Part of a small language model's weights.
Size: MLP 640 tanh GELU, 7M parameters.
Architecture: learned positions, biases.
Training: a variant of SOAP for these matrices, 129M tokens, 2014 steps.
Each number is 500 + 40 x the weight over the matrix's rms, rounded and kept within 0 to 999. Layers, rows and columns count from 0. Numbers have three digits each.

# layer 4 attention value, 256x224, rms 0.0795, rows 209-255, columns 0-111
470445488440506485495481465450519466466544561561570449533524466496480423443474469481514467524528599505494477536597412581516441430438554523517557457525442510510505500467516560445469521405508499459491501482544509421474480451563480516438488503463475612547570491475579491457571540499519486453510463497484518563483450546527523463552544477556
590502508444501563549504572415551559494471503435461511532499542545471540551485540489559564461500474426497489462474536542519531551534581446507448556468502463463509485500477512514491500539477508479533418534554532596552508486514506441600530505611430488569441437571466477532538497438556433542479543491498476477407499440499521507489492483425
432521497498477539613467552441522465526438447489456507481450480429482558492449493421494477515458520524575499480466460437523467491523497435501561477505425483528444516501466460518552468538483558492527501528471435481464452522519469548525507512489519477478555545564492484407528524442470580548472588499525446557554502477451570492567507482476
493525494472532533480524452519490419464487503454489531456549409481439514516503548458409476470426422501477462528480482523541544549466485495572464516450570463477438527502481439474504527478530500532536477404523457484493553492509498475492486445532535515487440462465504422554508486422510471588550567527552488487521516426557498583519421504468
472482493500471510471501494610472537514528486544523530451541453566473517493542582588599483427492506478538511500456463451442494437463453547513474578468585486497529540519444482458521535613543554541500504439480495483498524467573591479528547527529478508573541501528504497539510465575456508517485525458445575527453488497536485532471472461458
569498484571496504479534524479467622457506525526498563476536490484544595571591521563502543551490492482446452500531549434516532463398490538516497441501497537472511479442502476504527400452467521510530513499502478409543455532483497512565461524500501466470436451398489531483421501533477448516525493563515530553500538573529524457481516497469
516579473454464533451542530500521500573550418562511533483502542467491518494467463502486478522514522473477408521490460440493470499538512491456558525511477472494458422529427524443460477532494538488553519508536510492470490466546494470472501504484470537560566547556501428538485456581419519489558490434541506461592523487466515462536505467453
471557545536433453569464570511554518537477459525523528499491540456535517453549483485485498472445448455464494446482436545620502463438513504494488568586475483550547534582484516513535544603521468493500495509478502486551595457488476457465512494466533500467493447481466547529546527408459530500547503465513444522518568473480446540455613489601
466464552487482497489479464487501543582546563544484522533467546483456476471577473470523480574452547547502527455479518532523560476467557521485506542516448534500526528532506536520485505489472534493455524505465580509577551513566502551541454543560391561565443509548533564497493493533501483480477541459524476538496503566487493576413537492539
454518501515476538497497436473469503550499478513460499531589517532463541517472516455441563501452462509465520488553508503543509564498505456456539522498481499544481535532468483536475459482441536478456475515565539549524467468473552439558537395466530477555481444563513505411484397494507490548534466508522519484536457470555521461516496435547
471398455486470530515469536517461590515501441462571526504428489532593564503521468532556409477527520554520586496553481454486513465519465550516516493517448448502528461555487527536538503506570552478560476514489486475459568453453540557511473466499389446540446539448516513523523488457555481433525476537499423493522501504516483491511528471503
523482559482509514532523489487482600579517439578532457452458510500547493490570522441516504490520420483546581439509509426487599464536459479510467459596508517473519490488439527488516490526489504491532530499512395478502469463558539533496488495406555472493436561509538529457476495447525594545491461486462471469589535493499506562513599503536
462523473475530501549456506515538549451486508429486465512505476479421456415573454528485478401516466480536463531548479555493549516474542558455597503472512544571480480479438517525500538560549504441515420535412509508428472541464480483466536565547500514482467503526456491513524505466516528483502470503494469538478449422513565578519519522505
563537508531458466519528510447472570506459530508465528570466488474520596458489500429503522518554546464575421455459477482377484440510485484547484538480583506453507551522516541475517446469461548492517495501489487457551522507516471535460483534525459467571522492446566472499555537500527456503538490499478489488559453461405515552510547490492
522520454496502446477495460589448483502501492538473486484462525512514489471505540483484496430467495585483549475553493490518573517572522514489461482516489467525450444477499529450438474500512458481582530435488468500481452535435502561538515530491542441559447509456454478428521454437453515476499511557514539433478561446462490449493506448471
576515525488483443410594445501451500461409455568466489451486526535425491404475481407422481458541473470480462482479468540619469491484506596498505521483495509498517578541523465484430498498397542450535494565514543470454398534503482432560541459524450498538513491490444419432452513494442481496455477485535524462467496587583531527535457505475
553425542507485492570572515500483487474458501470504523503479476547491573478497498469551523406503543486513510578527492537492427452560515550485457511511508515552452567543494461478480554459486476414456507540466477475531468548510529533453382487462478524596479395504455557549519540513588503542457470470518505449522436631457516531478453449479
591579393600483539485564469434527478485437465557498490570480573466482466506491522552453492497606563511491540478499498480459568466556549503479553483517463557420489519467466537545493504474529448462549503446467573477495503552493594444483520473480507488575450536523457465440435596492489409460481478486522560616548438518459535487466366553493
476421556448517398468501504562436464517502547574478472478465440447550514465420506503498511568491543493568507539453481449527482482491394580524505493538532469553575537476472470579535473446480523518566521417502536486513505494505445475580517434509435479534425539474519535442506474434465501460516465516511504461563470518523498524525509357546
412509475512496542590427587536559458548415443482463476535483465469481466512549454520544488507489472448493514506468478499473530531495496481506489494444507514484476506504478531543558511574463568559475491524467496543441613434585486496588488446469478495465497520535440595493506472438493565482503544533471493559564468410520533500524475576464
526508482469505544471454410453449481539416543417486525552508439494455530560487552475455560542466479496466457555545454543520504488535535508415448464504528478557527514438513534481502492543575488565587472429495439560508488520514442517514457490510532466547457559497481494519480480408503489529495516432449503522514504609585513541534543508519
420518506512448500490426548591534505489531523506492500500508511569450481466481472521526510500490474481493482514496446499461499486502492479495497510538431504501534437506508508590459470462502509459529490469516499485512463470524520465491532491430473478564496506555450547480456537458502482453434499503554485472515502560563484507453504444525
518472492456499508568470450514511523489459550522417581563436546498498498497466510442472464504540543455507425527430543475529531504454560516433493528425491543536581459533469493472482482511525541525507489484452599527400556510489496438464518400527472510475536519529400458500444545527490436507539581515496507480553523490505434462481530576456
528525515455488584534470512560579456461509548450434451432487460483499451531505592508576542462475479480595471579459446499552537497493486471609520497533550547471462523447528527480523489458496429509523524537520441531633499509489485529483491522489444516527430530454498521460520524495450467448503529479539498541542471474435501442488579458468
584543561500476522437451465491515446526525537546547558483502491507453548519503499414521488463461559440521401497496504525494539551491527431509470441546498415503530436600569477512512546485517496503463516482472544560518481448535427496497503457495548549523488578538556478512577490485516425587513526551532498434504505465492490530505525549493
503473546470517390553507488617531539443617502460446427482509435543515517472534578509480509508467447496529504590478485476543525467502519558573510492483497561466500459452453496498540530414464528472504512448533482457482523477527464478513503423497454433470453441445537518547472477447514527474521546616563522433464448514522436458415450384513
486537441474476505521457610520539430498480482506516434419473475508547509506499511515540518559514469495463491496449549488536464510479538463454506513497548541548433478491452495486515478428516512581500483495515424488503421520478465532475575474509529502493460438495508479456552586509582505490481449515484537526521541443533489519494471466424
503445511503648479518495429491446533457466507485435443508529496542408511495503554454422449514546506457576520531540451506488493474526450545462449444484497512518519488463479560482470398488476518515566493495486462448500453538489515449476583492488478514503437535470447475485523457507475503486445416483460559465537525495468513472472520470513
475456507426563534409539523498458559506545515492490529476507445525464521508525544496450536503538509527514502573482465441472512492467431541519542473454446528468512582464570450508535462568418555533549535566545575515495457402559542435530468516548452406529450408520534468564462542549460436444557475569465393525423543615595481575426447523530
533438496520532460508522537528506590488479489508509492439545463467562550570422540471447525496474476509550418539448537439488484542501550488507551486483459582444547471440573502562464494545535549515507524499571569523448535466490487523465521602596531451558513451501478464533519552526473494474620549520461520487510561470550477507526503458620
588526561420495484469430580612504508549513452485493511466502524486471609502514538517491507528496504492468516515497493495446503417465510593518491507535430515412589489541496552542455592450454541569412512493541574475578541506552493541533525422524435468504521435488523462536533440518569494473620463492464461447573399521531447480522439423541
479520475494547464544534517482464568422418499524477508420518428529533462467573421531472496509487528475499463562452453592489504469482435537532442432471514549550547523491542447580528513510340487482501532490546528470504453458518496466595570491440502448496483504507521564503498497478524455600459501513489507555529516511513449573564485477452
556557542516511529565446474517469504504482413498458470528549507502561500506580532542476458471464529530480504524569534472531505423404515430481528506578485546569497528484569467524524491502491569438550445395557562495501451484518548494460556593454565511425555498453507505500517452479494520511555517566466521541560493536524566488524489561513
540450621524444466519563486508511444500484478458514472481526467457554423438498462524493517470490509527572470506440536457437533519553540561485498537528532514469492509493477491497415472546465529516559463412433540525502500589422456443564522425553495414473541495457562447550515394525511529505556534478487496497561505427598546471505479499549
494543514536533467450498457447523510547509497587470422542486475519515450436532514451462430528420422483496519477463404583482427500487478468552500465466459518444438531466487464511515528501450499460417503477434525533424503471487486515493505525450580470563520540471533501494537478580517507454455481499526523474452512481538513476501511469458
513486499540521529446446411434537511492535472504477477517487537450503486500550515516547468488471544491461535481536512452526506404549536415460578516505509454533440518525533548476509474515475470513458520509495560496558461476476522473467491524409528446492471529545541486492478469529470531441499430458528492446437488486458588460491581517460
470507411486463519526517499465498538512489519546473404462432470509503458531521543521387475551534592431562594527476542517499567429515514499540513529470444475439478556486488461493505489509425563480520576403434532527431517523492518449451468456463493536440473582474531441552545560592505566485484468544486579528532470591449536501532437489509
490465430477469472438558570549412554524472584602515448496456514569479570564530549441398563561486503498468481480521571491534489545443511591521591577488462516526485500492547511492485446503433447502498479476537598541523547443470508532477483572521480493497541461489419520471484431557442473501466466539541512513495543481443565523430435483503
541505498507529459486484426458498503504404494516486537562470470504549563512526478452470477492489513453513460470471516496474569549484577495459429457507478556475539481476505548496432594469517483479426528409523482532483540529559418516388490560496522494519546441486527528513530460505517493474575570483525516499526523498530488514582588574500
504550542476593550463492534606447471554546473464424511442572449546418459481572496444472468524426492526476505427453548516498489558547535540526486452513489526555566518476475460487548487561483529427443506557442425508544400574439524489566521454489568499460490479567527548519463487550566538444504486540457508434544528479498510507489471479480
463409560473532459507573444564439413559513532477537501457610439537543503518566517497466413528439545464504538535579453430548507461541562454602459437507562492503480580574503432475506579494550567476515526443478399475546572500512487492516481533495507469458549532518571540508530412489494526492574512492496450543465498474474487421440556465554
537457532529535519506504408514538544569560502517500524524507423477479519510523546459441499492435506497528505531539544498551567508555534423480524490451488425545478516554520479550506432479513554502488459434436438418564506504537485511492536469518497546544529523505498527453526465498557531493462597507517510520518459495499487493481535545523
518521520561495525495527484527479486467518497444584493513547439484523443543473497550500471530537490533489525447474551492546530549558484507547475519466547539470548572472484495458500467463527477472439562491524544490484532519485498525501447477485468471475486457508497472467500578442451494535558496522499468484435546456546433541492490475476
491456557524459462454525441501441481453548534508531487480519470460460583463484464480474484474478572497527531486498556475577471504498505470452530539557471500480489480407527531446531491576433542492563467483461445457545484515514431528534505519503579511477519528539553515393532447510482559598431531511497475493513442452472465508493499552444
447536515489444547524507537492517499525483429427503550436546525452484455532533528508457511470490541494490468537503504535562529490474506488444523521516512528488508427453519490465489474506539493539482452500512530510482476495488447504500527471495466482482434560504482452468517543446485526577505511559517507521518481518470531515509532479474
531476505517526476479527539462499534523479443476556502509510479543538500434466467456502469509575501492528483550469534510462519450491506522428544461497496502490481516534576478524426462570461479417511486518566505519429437475527511487555629491502487461558507417503521489455578540586531537532588490489419516468469436532519463570510507481538
494514484506496486510586451493519508536526384554539494507527388482455491466456503503360546471410498438513520491554483530538520413537526486513530484433514480504526552508494511517441578529486504459449459376524502518486510533492485461429496542431488503500503485437485459544479493521475498477485521461483462513465469475487563475531486465457
# layer 4 attention output (transposed), 256x224, rms 0.0733, rows 209-255, columns 0-111
519538479548487581537518517535491528519497493459430451449538528525527551503532494476526567484471491499544464502516532509479561492576492492534436544544558506510500518545523490476500528508537428517531523501472477574449558533409527471557538480497588441492487501448456502484491416466479510564505523536567569503465555522456462528477504565477
465487495481432496480539511501440489479483429584471549504454506469477496520500485454525498493524501574524531477460475437480425432494549549485587507498505568521521573507491546609533476523547539496454484547445402394516485514466452468508488478488488535536526536465470577523464436606496524436484565530479565489531540542472520479508526464511
524472523476563521437508499510483522486509512544473515509516524555527489473492513548441506501489479511489493480515508534494446515440563599523434431488499489425470508562562534498493489534550464531463530496524510495475502539459470557491461530493477468518512490525471472525496547547548406510507444491509623503558504496548454425443520469534
534453545493446571476435497524568564569564416451508455443533501470492494425504498493582479551450546506432516498517468485434476452458462487475487479471473491514488469505463541519535493510423544428496525545514498508515515560469468556537508493481476461516582504515437502411520491570525516469513483489456489497443488481452536448535553483518
554513553545504449495450510432504509484453447494506468468467471510553509520507436541498497600472549561476473533533574526561547472520554450499531463488522475483461482494550496532488535435435517470512514516522463468556492492538479518473529556481543540508454490512495500476489510489540469473562469534495492498507506465567533568457550523548
470412456410520493529493513502554481541526513525459487558519517536537497522435408499546490444541602519506545476495466538489455555553470448548565508462500542530550514557475542498500535514419493467560504438530516531492514468562522480416503441497515502541521531635504492463502468463505468497510543447454553425522538530503452485501444456567
501500533495535497549453442546507524503482634467440514537460439448486519503487568494417479455509515551507563527542492503546492501486453521496443474521528450509473499449568481510508513495503540435497519453499545446472493542469476568533467458477508556476434494493478571450546498458533484539496511567455557498458518507523468543464529464521
508428506509539497462533396525463495520572549524497506531458500579489440532496562485482502537494563474540530528537559430410552491528517445503575421529535500470453453515496548499519503467510479545451568545479434468448432499514518585476471567529507559482541445475551457488521550558543456556440579526504548511528464505530615525525460483494
495505510509512432537534514572479463495454560501439477453475488543507555436478520498475472471541480475487408508530506528461566423570547486510513483592497457480476468395512467476539555540494477540488358555505437512428465439475484497540564480513492466462485462433486486471509507495514488491528464552488557489518465520487496456485522544531
490503481507506444516464560502421507420502463487491467478459429496574517540458487577494495448496443451506486484559480521452420509473504474504494458567523489527522474503530547490503600486584494486472511522438509498463432479497494511521482525507488593497534559448470551545493505591536555466503491417458478568541537515477546503431519489453
495580473482537523536442516423464422489580543548467518513462471502494431496511476484478580514446481514494503529507523529502453446523470487494535540474524503524535477472519481488477509474505503503460493522533467490564485463570540449484527454493558512510535497521535441449534567435451495529508477542564540513525509482503510506478493468548
453484434503532510486549523475441494498533549439434580535519490544465454525504376486478530538470552488510523529480481607461483529551531487407570487504482482436422427468466456445420497458608461497476544443440589482511518538503502510510510495533456544536562504486450499530549585512485437546435496498520490542433458495526474448480506472491
476573517573443462458455527558494499567454605534506510506467479567463604501494456505526509546509478547471508550518490492490459480482591540500410488510527439470508514526562529503457473554517400541545575543532495456542513478506548522504517469492536514521548480463473508479474505530489504513514510487482486531531519551583473534530468570537
460461487515526513508444566550595466503589486572499500543485520501531468544476488502488544471497486537482533470526529539547509501507502530514549485427443463469477470445524486553480527555456492509552547475533448556518551475476525513471487521491513515437533525548461487538465525481489504511457530558549538515535473538560508490456476446537
465537555541523520520502519488549512546547459497564584445486456504540546521481508459530518493519502420507519474541482526491527484447490562476538489476569541519450546523559483595557512454445549500452591542472486571512497520551491524475559504530508531524505495512565544533490461528531495509484402456553486570526464500447500611550465496492
514494454558489446537525484520552539493574505475475530556509428479439500505512556501520459500543572539468489506562494404446540466568469482446449438450496504500500526468461549566549510519563448547457587541504550531517544463508505540510485508532523481374509536439542582495452490585470486510525453414507534461510504481460458567480480556485
440415452455502435519406589468508549488488437515450567538513493482523505482455525509466500592532506534541472471451483489455517479440465394573418577467471503529529566513505432516542471583483471521506522492534496520576508451433538524495517485523510444531512569451525455477451511497485519451474496478506526524464473447517496508481492554446
482468495512508461500513536402511481483519552479526475539524412485449487535445451478531520424545461484446481500464437584571499491450510499510458559528520561559542565489466446565442443502459462455477505497517463626483402471534505462481432597510485511431480471471479554558562464488477552442519555502378395517496584544503467468513493515508
478530508485503480507490567542483586541491437453520519481540464605527504457515482461488474486435503498462478439539492530439476483555450489562566438484515480451503530465476514499521436483453504524420472529583531529530456573497502466486531484450544505471479445462489490460544514508536532551450492485551518470473507457487506522446519405440
496485550493518461455504478517486532507537571495566494460463484537518484512495589482475526504437491476558532542509551510469497495451599545472495515590408450495466522521578495471463503489536494466455525541397409426493453523475498539418508530506508513546559494572474401482506553571547462515491527471516516425520500563472481485477478475494
480582553489511532594459502604481550508478489451559494464472582516461524461478504501530485478461555517496499488526461481502462553471596516512547535516495517497486413576487415416540467504457454513412558472515504488491482499468551511490506502534573553418523581493517591476517568556468483545497499522475472450533484505446479521571488516495
495472520466524439534528467520510545499525505492520459442459526539532516589528497461535531487487467503535523495543520497557489416570509522460552454488505522500512533497464483503544514498458481495493531492487497486486453513486528557533507503508531444484482504460514497477477512546529499562574464504518499476549507461493528513515526524448
491562464603435541498557475501543463495461550525558474441522508555498461478504507532469508490473473495608515521509455510518485476525400498525505524523459504473460618490508500476563496484445485450513549497538482525480479486507469472488521598507480525468448584542542504495458517515602507476477461490518484500484441522442517499496441465514
484493476477530507491545466497460512578488521563509547541483531564509528538528470529404423498421501474458583404503564502446517458521570578415483540510474490525455470543523529593548527517470549495478517420513472491441534502503458465593541472487535466450500476561477498550466516497573565523443535506462474479497468483474492475454481519553
372439522553563548575501419573545506481472452493440436466554472510485475448461551513448540512479496498471548500542596456485515496494444568467550568475520485477455497498491462482533466559488514469480493422499460501489438519481509526506436557495368480556442445529504472532444516557493569533521451431499545553415553492504459531530507496555
449492468492515583444447478483533515639535537480477543431501477536549483494516448505500383518501578452515495426560538518525528481514427514492465487544546526510566522544516501546534524533475482514505510485538534449501531545538505516587519531455624484581436547474462380479506504468543479530488532494465449469476560424518526505465472530528
533483513457484501529508516460424578496521455452497579499497509528492547511496577447515519468487498520510490488517409499480439457502461454476509475481456497531524419469513516531514484521493495439557534501523569431456514530500479473493460507451485416501505529455509503511466525519415451519507531397494510481534484550469460517489559513537
547582501552445509485559523497463556513484504531460582463492452522507482478469394495513584484465553520441508444512491543446441491513543495491546470446497449531497531467475456569484496468486518479533528525517566464542515546471514491520484456480478528527481489480471500501465480524465569486526463451485479588503535499491506577518489446437
510516405477559497488493465561498461505496527525451447449517477487507524471435435557540433518434533505477425490541444514505445461538524545454382498533581529549553489449473483511468512524513492536470454463546509428566586495461458499535488441482431483452440592559511459484475505510484577528498431434586555407613517443484597460432430531555
412518492492438462455525534403511396515497464487536509469458529545568495455527489489527426432563486526419555497514507496554425487526492490487398536522521570444468580482450538478602446477514514419515499461495505475526516576501453429498473492447459528475490505557564540468489464492512564562406477453503560504564516494506535485494461452463
456372397524558489427479491496469494540516518489545518434519436541574463536522521447541457532504529499466543563547485535553458476553369501445506419485527444557481502468492477473538566489556557450494497516505435526446385494523454539454477598439530497519455476488460472539481496498455607567486509527465522521532515444525541584427487505510
463451510521477497515470547541502538544542495500503487539534575435537513503400472522469556516489530566553480411527463489454496570582464487501523453516455476425499484470467602446453503497599525504537512490467497496559577534448517499413479480536498498534536509477544500489421520528463556490556494488573475490545551506536522464532482512567
457430483443511554511482483460525478576513509561584525436495508448456503532480415543482493558472433459518453485512497541477558570542498597502454509451523509490450449595445539461561504432547459539496549542500477574466565540446456561454496538521495521623471572503459533480518494565471455514530528415528501498479535514472484429551521453494
496520427532509526511503467546486453492517448501552534451560499548512539559460505429523482547457522491522481489515518562483551542502510457492542490457494477487530435431521504523547537476482541466523506558478499554546506512555565471502480665540494603512480499507409592468461543457446476515446462541534505422425498490429481472501532530486
520484455432402483489458524452487493476447516478518509446465595445446469572496520530441547425446529497495536566493561451486557527476528538500444514564478445505499448482474556520532468412541497509480457511562509524574493519453469582498532488531483531499501513482461463477469471444539485540451503480517515550493510522448485527522489500531
496477445478513430555539552550456498529470540509473479563447498443487519495462476536513492467488490419552474480478500553475435480500518523536410490512492474496512455491513479604426483431507472545500489507550426552481488558517486474524572510565452514455494496540525513477457447501524479555480492540561428537527499477486467548485523480517
461499519484512548499513483461463490561508470488530501535572522499486544432444479505568497400468412592421451500532457487554451529569449454474510403572511539526498423514475469499491490503610444489588474535560571525491528479527469609487480570559466429507483469475525488457573458478483406535472497469538486485488449473547482455441478483551
420537532530478487554501448472510495549504511525522513447610534500547502538492528546501385432506510497488457522528415488478516436552480475535455487507557523538518532459474562500508609521471531554546604557435457470535566517520477514422543420455493451476452541516621486549451499506523483471536555446498569490542473524515483480506525460469
446486550511400455467510524582515474526599542440474509482523521471506442487467560461495508454473467538585547545458526437522471504513584477521535549440493432536469515511512469456519472525520446394535541508464500558509472472456559449493493504489470501511464498504531469509561484528494545579423444524501538522506508533448459415460462516490
553498483528435499434537444506458488521459584384493480520526544517541446523499459552506507562529473496481436563491523494504503496485504458430467451536435417513512469523494570500507527491525514496511493467552528521477552461629544493484461468500544510533480474426424461504429463500497470501501462461514523523498491503483485458533528553568
496538486543528497498487573435475530503504507551499456494486523445576473509532510590454506548517519567496459473477606470420526514356449442522513463451566470479398415539463598552607495499455488438557471490504565534491536524525549561524450456513526566533486469503500462509586538436490489494436538533465555440471513492571500513602509526471
392482472526540528537525552473530518468450485449472498497530514509531393499568496583515537501454535538492515473483558531481447456427506559495550533514507489475507436536491556500507518503467387492454529522491556535472445522593530487471469556487479475528537578562417445539468542490460520517530417476450496499510513473522463488566469453475
544493433463524486487484488583528489526533416501511470547517509496498501444516465496532491478519505527486446538486494446506485483508441568471496511535481452473472442440467517479529482475466523496558449525472474571569517446530527518450441484476558586483465523490500494523505462522534441474465498479489448399529480575471535462515537574557
525562491471539508551468556501490491513465447477416512522564582512475394496464546539517530548517440445463487505443562465442508559501416551532470438494524466458446492536559498504520539495547426540486529469483522578481528534467545462489485486521458541464538518473505497543438509483558464461514472483511514453516480494611510509461523483516
506489518484530501554484506503520550483580514555468455530462464534427557438495521513519516537462541575531491485520485455533430496527524503516506487506540505474540548583482473474518481523525547571583477474497476526480487514467490505516455533511546454511530419513540494489475449557502445499502470501505482493490507477498479471510526459521
494463461507486485500510471508473428490513473534510535542450527509485544463503510524447461485429490543449478529494487536513503560512487455499486482447545474505529548470553455473479487439473488516547479537499509469527544472481512411475462580526465513466525594460455550546504458489487491522488542489506543513476529510514558524457429453482
523470508454440455525447500460451493484481502496492496555491537441504467493453459460600501523459504510545442517493438424428490457488458461483436469515546574475486393537423470537538438488490505481512496529480518504424518509480463548552490507468447492476492521525517518449488504476510429492513460499492550522433491525494419451492525496539
# layer 4 MLP up, 640x224, rms 0.0951, rows 0-15, columns 0-111
472480553495556433433521473497473509503528503466520509461477444555439477518563545537560529491461522489499559473570566478513518429478466548508520509465483423468518447546493479567587485474537509507477438573518522472455444429520499526534521485482489529484500508507504460505430512515459586537418538559427575552462428487530510504535465472469
441513494569565604519492544477587462455524462490509502523520551496447463547581512557489461469518552531519592536551585526544499483496494477521483521506471405445518547518454431449543486520476442488427524526470466449540540519456507507555487507484468500432465527517489483498567554517524515457493527419522576489483463463473491551484497504475
477493427495530454513535564480539540529505491505528503517529563557558485447523532478482511507540485487482441477560539459430482474435499471509511486457492473462514510463406506466470483489478565521515567494564502508485509527477471443545500535542488450577487536466449496491468508450459515515459468545536470584483507457440546512419501529406
578462527447486507498527546475550475431568532491479525527512543565529515492561516547512580486473484471476444483465530478453492444484510546496468510505450457522463457502449403476462520489483481536554489417556523506465511487514437525514487467521482539518476486501474500503586536506554467467467478539498535497459508529551505485465454517486
466525428502501506429552492480470504460512435452477433541448514560517500522461512448513508495483491541526541548447500482544529528463505468504479511466450583462475455505511485584528529533502445569526490484522495549408483505491463525528482530504493544513467553496486544529494470523554488477496518506499527499536469377546494459463392529508
512418585550559515453546489497533618470497555510568441463508502451526484536474528505485475501493522551485494448529558494498424441451586513514444475566469531615511505514502525456563479474540449541511431460456476499438429442487556467467446528459438422414536575545465532505449517478535518516605489435565546504491516496508443515454531457516
513448489457486566491486532485494514505505490538447519470455521461442443493524564530523471505490496502527491500534521484482494530535529582440534510442500488579482509484416520415548473516528470486502521452434493564467499471488540455538509575555509517511542517438420513536507477494503515511507519537447466510488539447520488526495461466559
548573460567526491482476489451461490450551565532531456516461441547488511527414495524464490460499439425519552482514473527509501485581470483556544562445520538479430456465482496396486519509494399494418461539557452564466459548503484535514537490482449442434472492513542546558498476423507534470508583493444541511496457499532503485454524516514
430532511531498504506510507515460518506505549493530488515487477540524497585531550478463474400548484538527539499449505475540535551483483493547534480479509467512515469546551540557472463477501475486537519523593462548541501471470506508552441530439472488519535497508444464546512460491476498540461495478537500490481534466444500506483511424529
487532529412499486432535464533468494512491452565474449586548550481529520474603522505509497480465467480582479447495511583508495376448489475533488496517556495510565484475471496484525456521436481481490470529495502519491535468525496549473491546540501485453494457527509527423550533467546478504502509389541489479501556483521534585519580481510
533478533549447550518517468500597507495529489505510435458492510517469523542550511434532508459548525575493494463517505492451489494563511507502529558461506476509542497488457524518513575468497550555505460490427500470533551530467517455482540496453524462527498552529529494453506426536550486484515492520554480526494514511419558448555483483508
508432490524462507429521560473493559508563489487461502583446446492420522481477497491439434542518560503454525384535523545494428448497500491538507490436497514477482554497447463481491442453468531432536487532560497508519475655514481528530550565538476443596522439498538554495513433526505560526431476486462552493474481546500473512489476509531
528523460470459514455551504469483507464534528532453551486468492578545495437469536482492447512512418570535484478464475434461468581656516645454551487595552443518488542488507502549505486501523449513580558524496534518498435506551459552478516443456556466530479493466488452529535440470474481467502489396503579520478515533559513490529528444509
499478401501537468538538587473460485423498521501473530475470487458503543570499499535504515513551452560441536478468458466444477503474470459570416525485453466531470537518467487406514450487520433473524486510548496456519514496506494531505475510382460481563523520536523464491473446479446518510521487506513476543491534493411426504473577513572
487488563511484472468507491500497488433556477487497407486530512524563472485486534477500492512492529540452501481514522552455608480425505529571461433498489434531520573564530486487542500470482500431487509478485484502538513519520483583500470460514482474536503479580621563506442462475488492529555576510480476497501413457576534535530497524519
524568475506396482542540483487481515491493484508515570574517493440469549526440467534477496491521458570490521508502530532483472514593512460467546468501507512533526548515455514562541457475484522483513424518541513484508465481458481491431374526530553492518516482464545468468447528458488484515477479479519480511496482515427470602421448537545
# layer 4 MLP down (transposed), 640x224, rms 0.0917, rows 0-14, columns 0-111
484513459456502445451505453534468516419522526576474494521549542484499432456498519551494447438517532488521530574451482471511444528524546516518517449469493558501519469533520460496490470498522500552504519567537544444527590494499463505516522483507509476448468528529525516447529474519429490623480457424546498526526599545418446499418475452474
450430532488473466442499480514462520543503532561627543585489522536513512480493496513505543529514475473494504402484404442505527497474513525457560536527470453406483555515483488462489572543521554473500552487463529465478575510440521502495455482560479562553564538508497517552525549498442493503505528522492504490530499524505550559506572506486
482426424541523494520500431542471510536472563508514501478463509538514555492532528547525509518547439504495442503492495517523519499494488444437458423516411494482559496496481544545472535561466509503588449479534440487564483480490544522611511475515511475495550508501569503505434558524476480548594497532492437432443462500541501491540431502558
501499470482475486460500474461523506481513536493476502545486500499461537480515539490450474494472495531564462551514522514582501468532557486463515590505497500502530561480487538517452512471484464491504583477509484508469438484554513470463487619458515482478500523497474485553474486438492453481499513496494496492435453501471534495493497555471
452516488467490537501547531539425422534543446527515550462584495450481536516442524475480514504532526575398416527480545525506534506538557478449581573484503551514512526558431532491502495514489480482478525528481510433498483492490473491479489487452532535469518585464479527482516523446531539528534542436516572519498517516508489541528519534517
570457496453589436544526458531448573441556505509544474436419492440605473531446459504494521491570449460474516486485483456516466463490504514469478441492569533564524496484463491498485487544464479518458442492520540529508511472534482458472489546488469606536634479519440536511597522494577520545424504537452508538480492535559500507579469455469
519458499497481450463456452429445442481497539486463510473509575507487500533514488465504493508525415547427520539431483482514462532467428529473482395467473474490488488497495524439528557457514519513480536455527468494491510526504532449468476556486495486544499493502480571439507543536485527490495555530456517508507461497506486506570535494531
503494485493465518548469511440541504470497448531532460542525525478476491439515472455517495506476556476519498512499525428523519473538528544501554531524455480587487538554499487454509496494552519487455511525468540498449450543514492450491435473512572495481457557472485442465487484554480511449499426475531513534521479523505466419479463518530
494561487558505483442581460505505463476475498558501506510473508440459523554462493537547488553502518538488541521504446530507551557510462527508507493505543540477490536488579513507505442510454540436502440518496483420512475514502445588411516606473472480569517583458535548600461569444579506440482556537514560436458447464516488529498552481528
535528500399540456477441553468544434490418516505519411533529469481533489506477439471465558502553526485521488522500560550524501450537521489468563449481542498379430505532474487473506589487504519449479524509512507490485516444464506513456499492503441476482467452508480570486495503458460530527560495488436468482406527486447488484480500444523
514521524526537471577473449495491514556426516498482491582602534426428487470495472533490443433538473496531488524487545515482558534441542479452517443563522488487487462497488577485512496469540540538546540458504451440426500497504531442469396474505534520490519422562513551498543527489483477508498479476532471409470521510545521568505538574468
487597497532577532482407518506517529468521428549494564499533504494513453526524486457472489504544436487481506444557512545476459531436444472500533463417417491424522518550424532474476445569520436519523518500441483530556534490477499478477521537494570460421559515532485491472433536510435505491508480430494512426550463468546435514592553527479
501551437481491501521470547517453480419504515527497489454516495465430532504511580547481507456527456529461544469514498522474519412468523469544558467456468497577438432505509480527451591548429557465515480454519555507552441551514450566487502471519427462522476580444542516589525531461529433522500486486562545535518524473588402582525428534470
432495525451509528483450477452545493462484476498497510449489515469499488431536502516498535520474545459505478497522477546495518505546483434479537491532448512442445511531563489502505449409544508477518480461511465539519493509512528556488458488524511402469464469486447482529492537469522473520485484491460456476470571508552564511469484501472
444489556512529458485477533498529550428529447557472536554483478493483474533576513489478502584524449501525526506511525560512470493579484501466486501441454549494534491505504504503522486529523502476585531463455524588509494444517515392430494502562419471492443528427502462481525471516533462519550504478522468439462502534574468505438498464541